Weights of a small transformer language model.
Size: width 160, vocabulary 816, 3.88M parameters.
Training: a variant of SOAP for these matrices, 150M tokens, 6243 steps.
Each number is 128 + 32 x the weight over its row's rms, rounded and kept within 0 to 255. Layers, rows and columns count from 0. The size above them is the row's rms in percent of the matrix's.

# layer 5 attention query, 160x160, rms 0.0533, rows 81-156, columns 80-119
size [ 86  88  90  98  91 109 104  99 115  83 113 107 113 104 107 100  82  92  90  92 102 113 110  96 105  98 102 106  94 108 112  81  88  91  92 106 111  98 104  95 108  86  94 124 103 106 101 118  83  99  75  85 101 101 105  99 107 110 105 106 107 106 107  59  78  78  91  97  97  98 109 101 100  90  92 106]
[[102 136 142  85 119 137 139 133  83  96 144 180 134  72 169  89 114 159 153 145 132 102 113 162 136 199 128 129 184 132 112 142  93 165 106 146  26 205 128 143]
 [ 79 108 160 152 149 149 157 170 117 137 153 168  95 127 223 119 158 151  77 155 122 188 117 163 144 142 145 148  73  87 108 145  90 107  95 146 109 142 153 120]
 [ 78 103 129 114 112 171 118 101 114 134 151  75 118 182 105 168 133 128 121 156 109 174  92 104  93 148 108  98 114 148 154 150 187 148 172 132 180  80  83 132]
 [ 86  93 118 153 142  79 200 108  90 141 147  95 102 183 154  96 125 128 127  91 113 121 136 156  78 146 122  78  69 131 119  82  64 134 185 118 135 183 124 104]
 [134 168 145 117  92  98 148 106 160  43 157 138  90 107 212 132 123 145  56 182 124 153 173 175 116 123 141 102 108 125 155 131 116 118 146 101 138 180 153  70]
 [169 108 120 122 114 168 145 127 185 113 136 120 135 122 151 136 135 158 127 117 151 135 171 188 116  66 117  85  92  97 125  91 145  91 121 200 167  99 172  61]
 [113 185  76 113 140 147 104  88 169 112 139 100 145  64 153 132 143 153 171 163  66 133 113 150  85 122 143 121 139 183 170 157 129 105 124 161 137 219 119 114]
 [ 68  99  65 101 142 127 109 171 141 124 151 135  79  90  63 142  74  80  97 137 164 156 104 116 127 155 170 106 122 117 152  94 103  95 132 207 204  58  89 118]
 [ 69 128 128 153 102 181 135 130 105  90 162 157 136 141 150 111 155 118  72 142 119 181 130 152 105 119 157  96  33 128 132 123 205 107 205 167 153 146 164 157]
 [119 110  73  76 178 111 176 114 157 108  99 135 128 138 108 117 189 131 175  86 172  79 208 183  93 192 152 126  99 148 183 134 163 111  93 181 168 132  98  95]
 [195 158 125 141 121 118  78 102 128 105 135 106 158 140 139 123 157 108  90 132 163  82 112 112 153 113 156 113 173 168 132 123  96 154 120  65 121 120 117 177]
 [189 185 111 180 153 119 123 182 134 153 153 101 148 130  85 105 140  91  89 122 112 154 130  80  68 138 103 167 165  82 122 125  79 111 118 112  75 136 142 104]
 [146 140 156 149 144 145  86 154 105 155 140 112 124  86 119 132 117 100 144 119 185 106 128 136 128 125 143 181 185  73 151 119 165 150 127 175 147 118  98 194]
 [179 118 109 127 110  94 111 126  74 112 146 122 112 128 137  86 126 133 163 119 166 197 161 194  91 138 204  55  90 154 128 107 145 129 169 111  95  65 133 165]
 [170 116 110 115  90 113 118  98 118 136 147 145 127 148 108 112 125 147 147 157 128  92 128 132 119  94  94 208 126 140 102 113  75  83 186 147 178 166 129 192]
 [194 112  62  81 157 104 116 158 137 153  82 130 151 124 151 157 117 116 168 154 132  97 171 120  81 134 144  66 155 100 105 118  76 129 171 175 154 112  99 134]
 [ 79 159 118 131 101 134 157 163 123 184 148 104  77 147 182 101 116 150 113 135 145 106 105 158 161 140 111 123 156  91 190 141 123  95 173  85 132 150  30 138]
 [183 116 132 168  97 144 156 135 183 133 143 132 121 182 108 159  95  91 113  83 169 153 148 138 149 101 161 129 162  96 177 138  79 141 145 182 163  48 152 131]
 [126 140 156 103 162 112  60  86 147 132 106  66 114 143 164 125 157 121 104 125 127 121 133 153 214  91 143 141 150 159 133 109 123 108 109  97 181 119  93 145]
 [140 111 168 125 115 134 171 114 126 138 100 118 123 110  70 133  87 117  90 146 127 119 149  79 209  61 150 117 141 137 114 173 135  87 156 111  98 108 141  72]
 [154 123 179  91 150 120 135 121 167 100 137 126 103  79 126 120  78 136 142 119  78 135 102 123 146 116  71 115  78 174 135 133 139 102 146  34 132 172 126 102]
 [201 154 153 105 153  71 163 104 168 137 177 160 150 129  59 134 108 131 125 182 123 101 123  96 152 112 148 146 166 134 153 146 139 167 130 141 109 112 114 100]
 [144 131  94 136 149 119 110  90 165 135 147 133 132 107 110 171 134 104 152 132 176 101 129 144 192 143  96 132 106 187  93 151  78 175  95 210 108 133 137 107]
 [115 105 168 141 141 111 156 141 120  96  57 102 133 130 120 160 166 138 202  70 123  92 147 105 115  94 161  97 144 113 143 121 115 113 108 128 111  86 152 120]
 [115 113 115 165 177 133 110 202 113 157 160 140 128 120 124 178 120 152 124 171 142 106 182  77 143 124 105 102  88 172 139 114  71 118  85 100 142 167  85 178]
 [133 142 176 169 152 114 154 124  94  77 179 121 114 152 153 108 106  87 117 161 146 140 137  67 113 132  97  72 125 145 101 108 154 179  91  98 134 134 143 128]
 [141 162 144 156 170 100  92 111 102 193 113 137 148 137 118 133 144 167 129 158  99 117 208 177  94 112 191 142  96 170 149 122 169 139 132  74  82 126 143 165]
 [129 168 133 170 103 114 123 144 131 163 139 100 144 122 164 133 155  83 159 107 127 125 186 172 104 104 109 107 141 176 179  80 106 160 134 113 120 175 115 104]
 [137 124 135  60  84 110 101 122  91 112 146 134 176 124 141 114 101 167 105 143 169  96 133  81 158 142 165 215 180 187  77 165 137  83 102 135 144 121 145 155]
 [ 40 130 127 134 155 129 166  80 112 116 110  51 155 128  79 146 100 129  78 160 118 113 116 166 131 140 149 140  84  73 153 133 120 120 160 118  79 140 121 160]
 [104 155  92 149 169 119 142 125 129 177 118 110  86 182  84  97  84 139 108 187 137  71 119 150  91 178 109  87 123 138 176 112 119 171 138 126 104 176 172 171]
 [135 169 117 142 125 163 146  93 132 141 172  99 163 142  92 104 157 110 123 123 112 152 205 142 115 136 119 143 120  95  81 106 111 182  95 143 141 101 129 158]
 [108  65 166 148 113  93 167 151 105 114 119  67 127 149 147 110 100 124  91  95 137 123  89  86 151 139 149 119 124 156 134  98 120 191 152 122 126 156 181 147]
 [ 92 106 103  89 192  69 138  87 125 119 122  94 134 141 184 120 126 102  93 110 147 162  72 101 134  71 126 138 163 168  81 173 154 164  92 128 123 143 147 117]
 [ 98 146 157 109 111 142 116 146 168  93 136 100 183 120 109 153 131 170 180 187  86 123 147 137 140 163 117 125 107 133  99 155  70 123 124  90 157 148 119 109]
 [ 94 167 111 115 180 130 155 115  94 137 129 100 166 112 128  78 175 120 129 143 105 178  89  97 137 156 137 117 150 137 156 166 124 186  77 105 100 141 133 159]
 [119 174 129 108 114 130 138 148 104  77 150 111 128 107 105 137 146  97 131 145 133 118 129 168 122 144 116  91  74 130 128 128 160 131  87  96 125  87 105 146]
 [135 134  87 122 117 123  98 130 102  62 102  92 109 106 127 157 163 163 109 100 181 178 145 134 104 172 141 147  74 167 213 118 127 140 148 140 123  98 116 144]
 [118 152 109 133 132 123 159 119 130 135  79 172 166 162 108 115 133  75 186 136  88 138  99 129 118 118 128 113 145 114  78 130 149 157 102 170  83 131  98 121]
 [131 121 133 128 113 200 186 160  69 151  99 137 118  88 135 103 138  98 139 191 177 124 146 145 168 158 144 121 130 124 142 135 111 137 162 185  72 211 148 156]
 [157 139 151  62 100 138 156  96 131 107 121 142 156 149 117 110  99 131 177 114 162 111 171 124 152 113 189 175 156 103 112 129 150  98 177 103 159  99 172 138]
 [ 78  64 137  86 144 182  86 160 145 143 117 116 136  85 133 133 124  79 142  82 175 137 102 142 177 148 155  62 138  64 118 180 177 104 113 144 115  82 143  91]
 [183  54 158 110 150 143 159 126 118 101  84 171  89 150 157 128 131  37 154 137 130 132 145  91 179 104 135 164 108  81 131  92 111 126 122 126 142 149 122 119]
 [ 93 121 196 175 130 150  77 124 107 169 133 210 166  72 137 145 177  70 130 102 120 103 134 176 168 171 124 127 112 112 108 103 100 134 147  73 137 133 202 162]
 [165 185 180 157 103 138  66 142 146 146 104 115 145  84 128 184  66 105 103 170 216 108 126 137 145 137  92 131  91  83 194 132 140 125  99 166  90 133 180 142]
 [102  91 154 118 119 104 155 103 117 129 158 102 145 117 137 129 126 128 172 103 133 185 120 118 157 219  96 101 136 159 130  61 119 185 112 160  56 175 214 129]
 [104  86 150 131 117 162 110  89 126 121 106 145 185 145  91 147 133 119 131 185 119 132 155 135 171  99 128 143 124 170  88 130 107 103 154 111 174 140 107 158]
 [174 136 122 105 172 204 147  80 152 131 103 128  91 204 106  70 110 150 138 134 149 124 128  90 125  93 159  99 156 148 133  93 115 134  79  78 186  86 123  97]
 [166 154 161 160 104 147 130  92  83 160 102 150 127 154 136 152 169 111 150 111 181 127 178 150 179 101 149  69 198 103 129 150  81 195 105  80 135 111 126 123]
 [139 102 109 109 181 166 157 133 171 174  97 138 155 110  72 103 132 177 134 124 163 160 130 133 160  69 176 125 110 101 166 109 110 172  91 154 146 125 106 102]
 [174 110 111 149 101 202 148  82 162 121  94 112 149 162 114 161 146 105  80 107  88  91 100 122 129 166 146 154 148  79 121 126 107 119 131 136 158 198 134  95]
 [159 165 112 159  97 142 122 160 164 134  87 108  71 131  59 100 106 150 137 118  88 104 138 156  93 136 108 123 130 142 107 105 105  91 101 105 208 102  95 126]
 [151 123 174 169 145 106 101 155  65 151 135 163  95 124 151 114 160 150 174 122  86 145 124  88 117  87 125 111 103 155 154 133 173 124  64  96 117 137 117 153]
 [149 158 185 136 105  81 109  69 163 130 103 107 137  98 153 155 101 116  82 171 148 125 115 152  83 175 179  49 172 219 116 130 146  97 166 166  99 137 133 178]
 [153 166  79 135 132 111 104 123 172 125 117 129 192 136 136 153 121 108 103  82 162 189  95 141 147 167 174 168  88 164 143 161 151 100 107 143 144 134 127 107]
 [104 164 125 126 174 117 166  89 126  50 132  89 152 135  83 112 151 126  88  76 118 102 171 121 119  75 137  98 151 172 220 159 116 143 117 114 151 126 171 125]
 [146 158 153 160 150  44 132 167  96 112 199 128 154 173 102 146 119 141 127  83 133 135 107 126 101 146 173 149 132  83 134 138 122 154 151 197  85  78 113 175]
 [ 81 107 162 128 104 141 117 119 108 131 138  86 125 149 181 137  92 102 140 116  87 121 101 117  89 154 132  96 145 113  78 172 145 157  99 131  85 136 109 125]
 [117  43 104 131 130 154  77 186 131 121 102 167 164 154 121 131 132 126 126 116 156 148 154 140 153  74 125 125 128 151 141 131 146 114 129  64 164 142 193  83]
 [128 137  83 192 142 130 108 110 130 173 115 112 172 147 115 100 151 135 179 135 148 117 125  88 147  78 141  41 158 110 106 141  81 164  84 122  95 137 146 189]
 [162 187  94  79 101 162 105 131  83 170 111 122 156  69 126  74 154 146  56 153 112 106 172 146 186 215 191 106 133 160 135  91 134 167 151  95 137 146 139 164]
 [ 25 170 159 129 118 210 154  72  68 152 124  74 171 154 134 125 127 149 167 109 102 122  77 182 142 140 161 102 127 124 145  99 107 145 133 132 112 142 113 183]
 [133 115 124 146 134 101 154 147 133 191 173 100 106 138 201 129  87 179 115 103 124 109 131 106 106 142 166 105 151 140 139 141  71 136 156 143  54 125 150 135]
 [156 159 151 144 154 165 170 132 135 137 132 136  66 170 128 114  72 126  99 100  80 170 123 128  94  64 174  93 209 136  48 137 131 137 112 119 166 136 128 123]
 [ 74 103 152 150 162  88 180 160 111 132 138  91 211 121 161 112 120 108 138 126 105 117 221 137 120 159 121  81 111 110  93 111 129 176 152  89  57 217 150 104]
 [ 73 118 131 149 126 132 101 102 172 105 156 106 210 132 188 129 151 110 111 153 133 108 142 108 122 112  92  86  59 161 152 112 133 162 167 123  98 164  77 114]
 [154 116 158 104 172 179 105 115 123 175 149 110 140 164 184 156  81 172 154 163 145 119 129  62 120 162 158 123 134  89 123 166 146  64 112 137 141  74 110 101]
 [ 90 113 139 124 134 140 149 124 113 118 143  71 116 150 168 166 131  83  82 185 147 131 113 171 174 109 105  87 105 115  86  86 141 130 128 150  63 171  93 126]
 [ 90 164 125 131 114 131  72 106 133 113 112 102 112 159 121 132 109 137  69 157 151 140 143 149 144 182 105 166  90 128 143 201 161  82  97 109 179 106 130 143]
 [ 76 123  99 155 181 149 128 104 176 141  88 120 132 108 133 147 130 146 112 157 195 102 147 149 125 183  88 113 122 140 175 151 115 142 113 139 147 205  42 154]
 [ 94 173 109 169 134 106  90 155 109 105 153 131 186 117 127 159 151 110 106 155 107 115 132 146 123 141  80 124 133 113 150 140  62 158 120 143  96 162  83 171]
 [ 99  83 154 191 108 141  72 136 114 114  73  90 107 117  76 111 106 125 107 133 151 120  66  60 144 123  98 142 111  87 150  92  89 136 167 137 132 102 148 130]
 [117 113  91 130 194 172 103 122  98 139 153  67 211 170  95 140  82 146 131  79 143 159 160 121 141 126 142  99 120 117 136 114 156 138 108 116 135  62  90 158]
 [ 30 131 132 144 175 166  81  72 150 134 100 116 102 161 107  90 107 152  71  84 139 175 120 106 130 139 135 118 123  84 145 153 139  81  75  79 142 134 160 103]
 [118 145 141  96 134 195  77 143  73  73 133  67 148 141 118 128 188 127  86 163 203 114 153 121  93 175 149 147  98 175 100 121 163  94 114 145  78  51 162  88]
 [148  93 141 144 122 134 121  72 103 121 137 195 111  88 112 120 147 189 125  55  66 120 156 152 113 115 123 126 164 102  92 132 121 147 112  98 206 170 138  99]]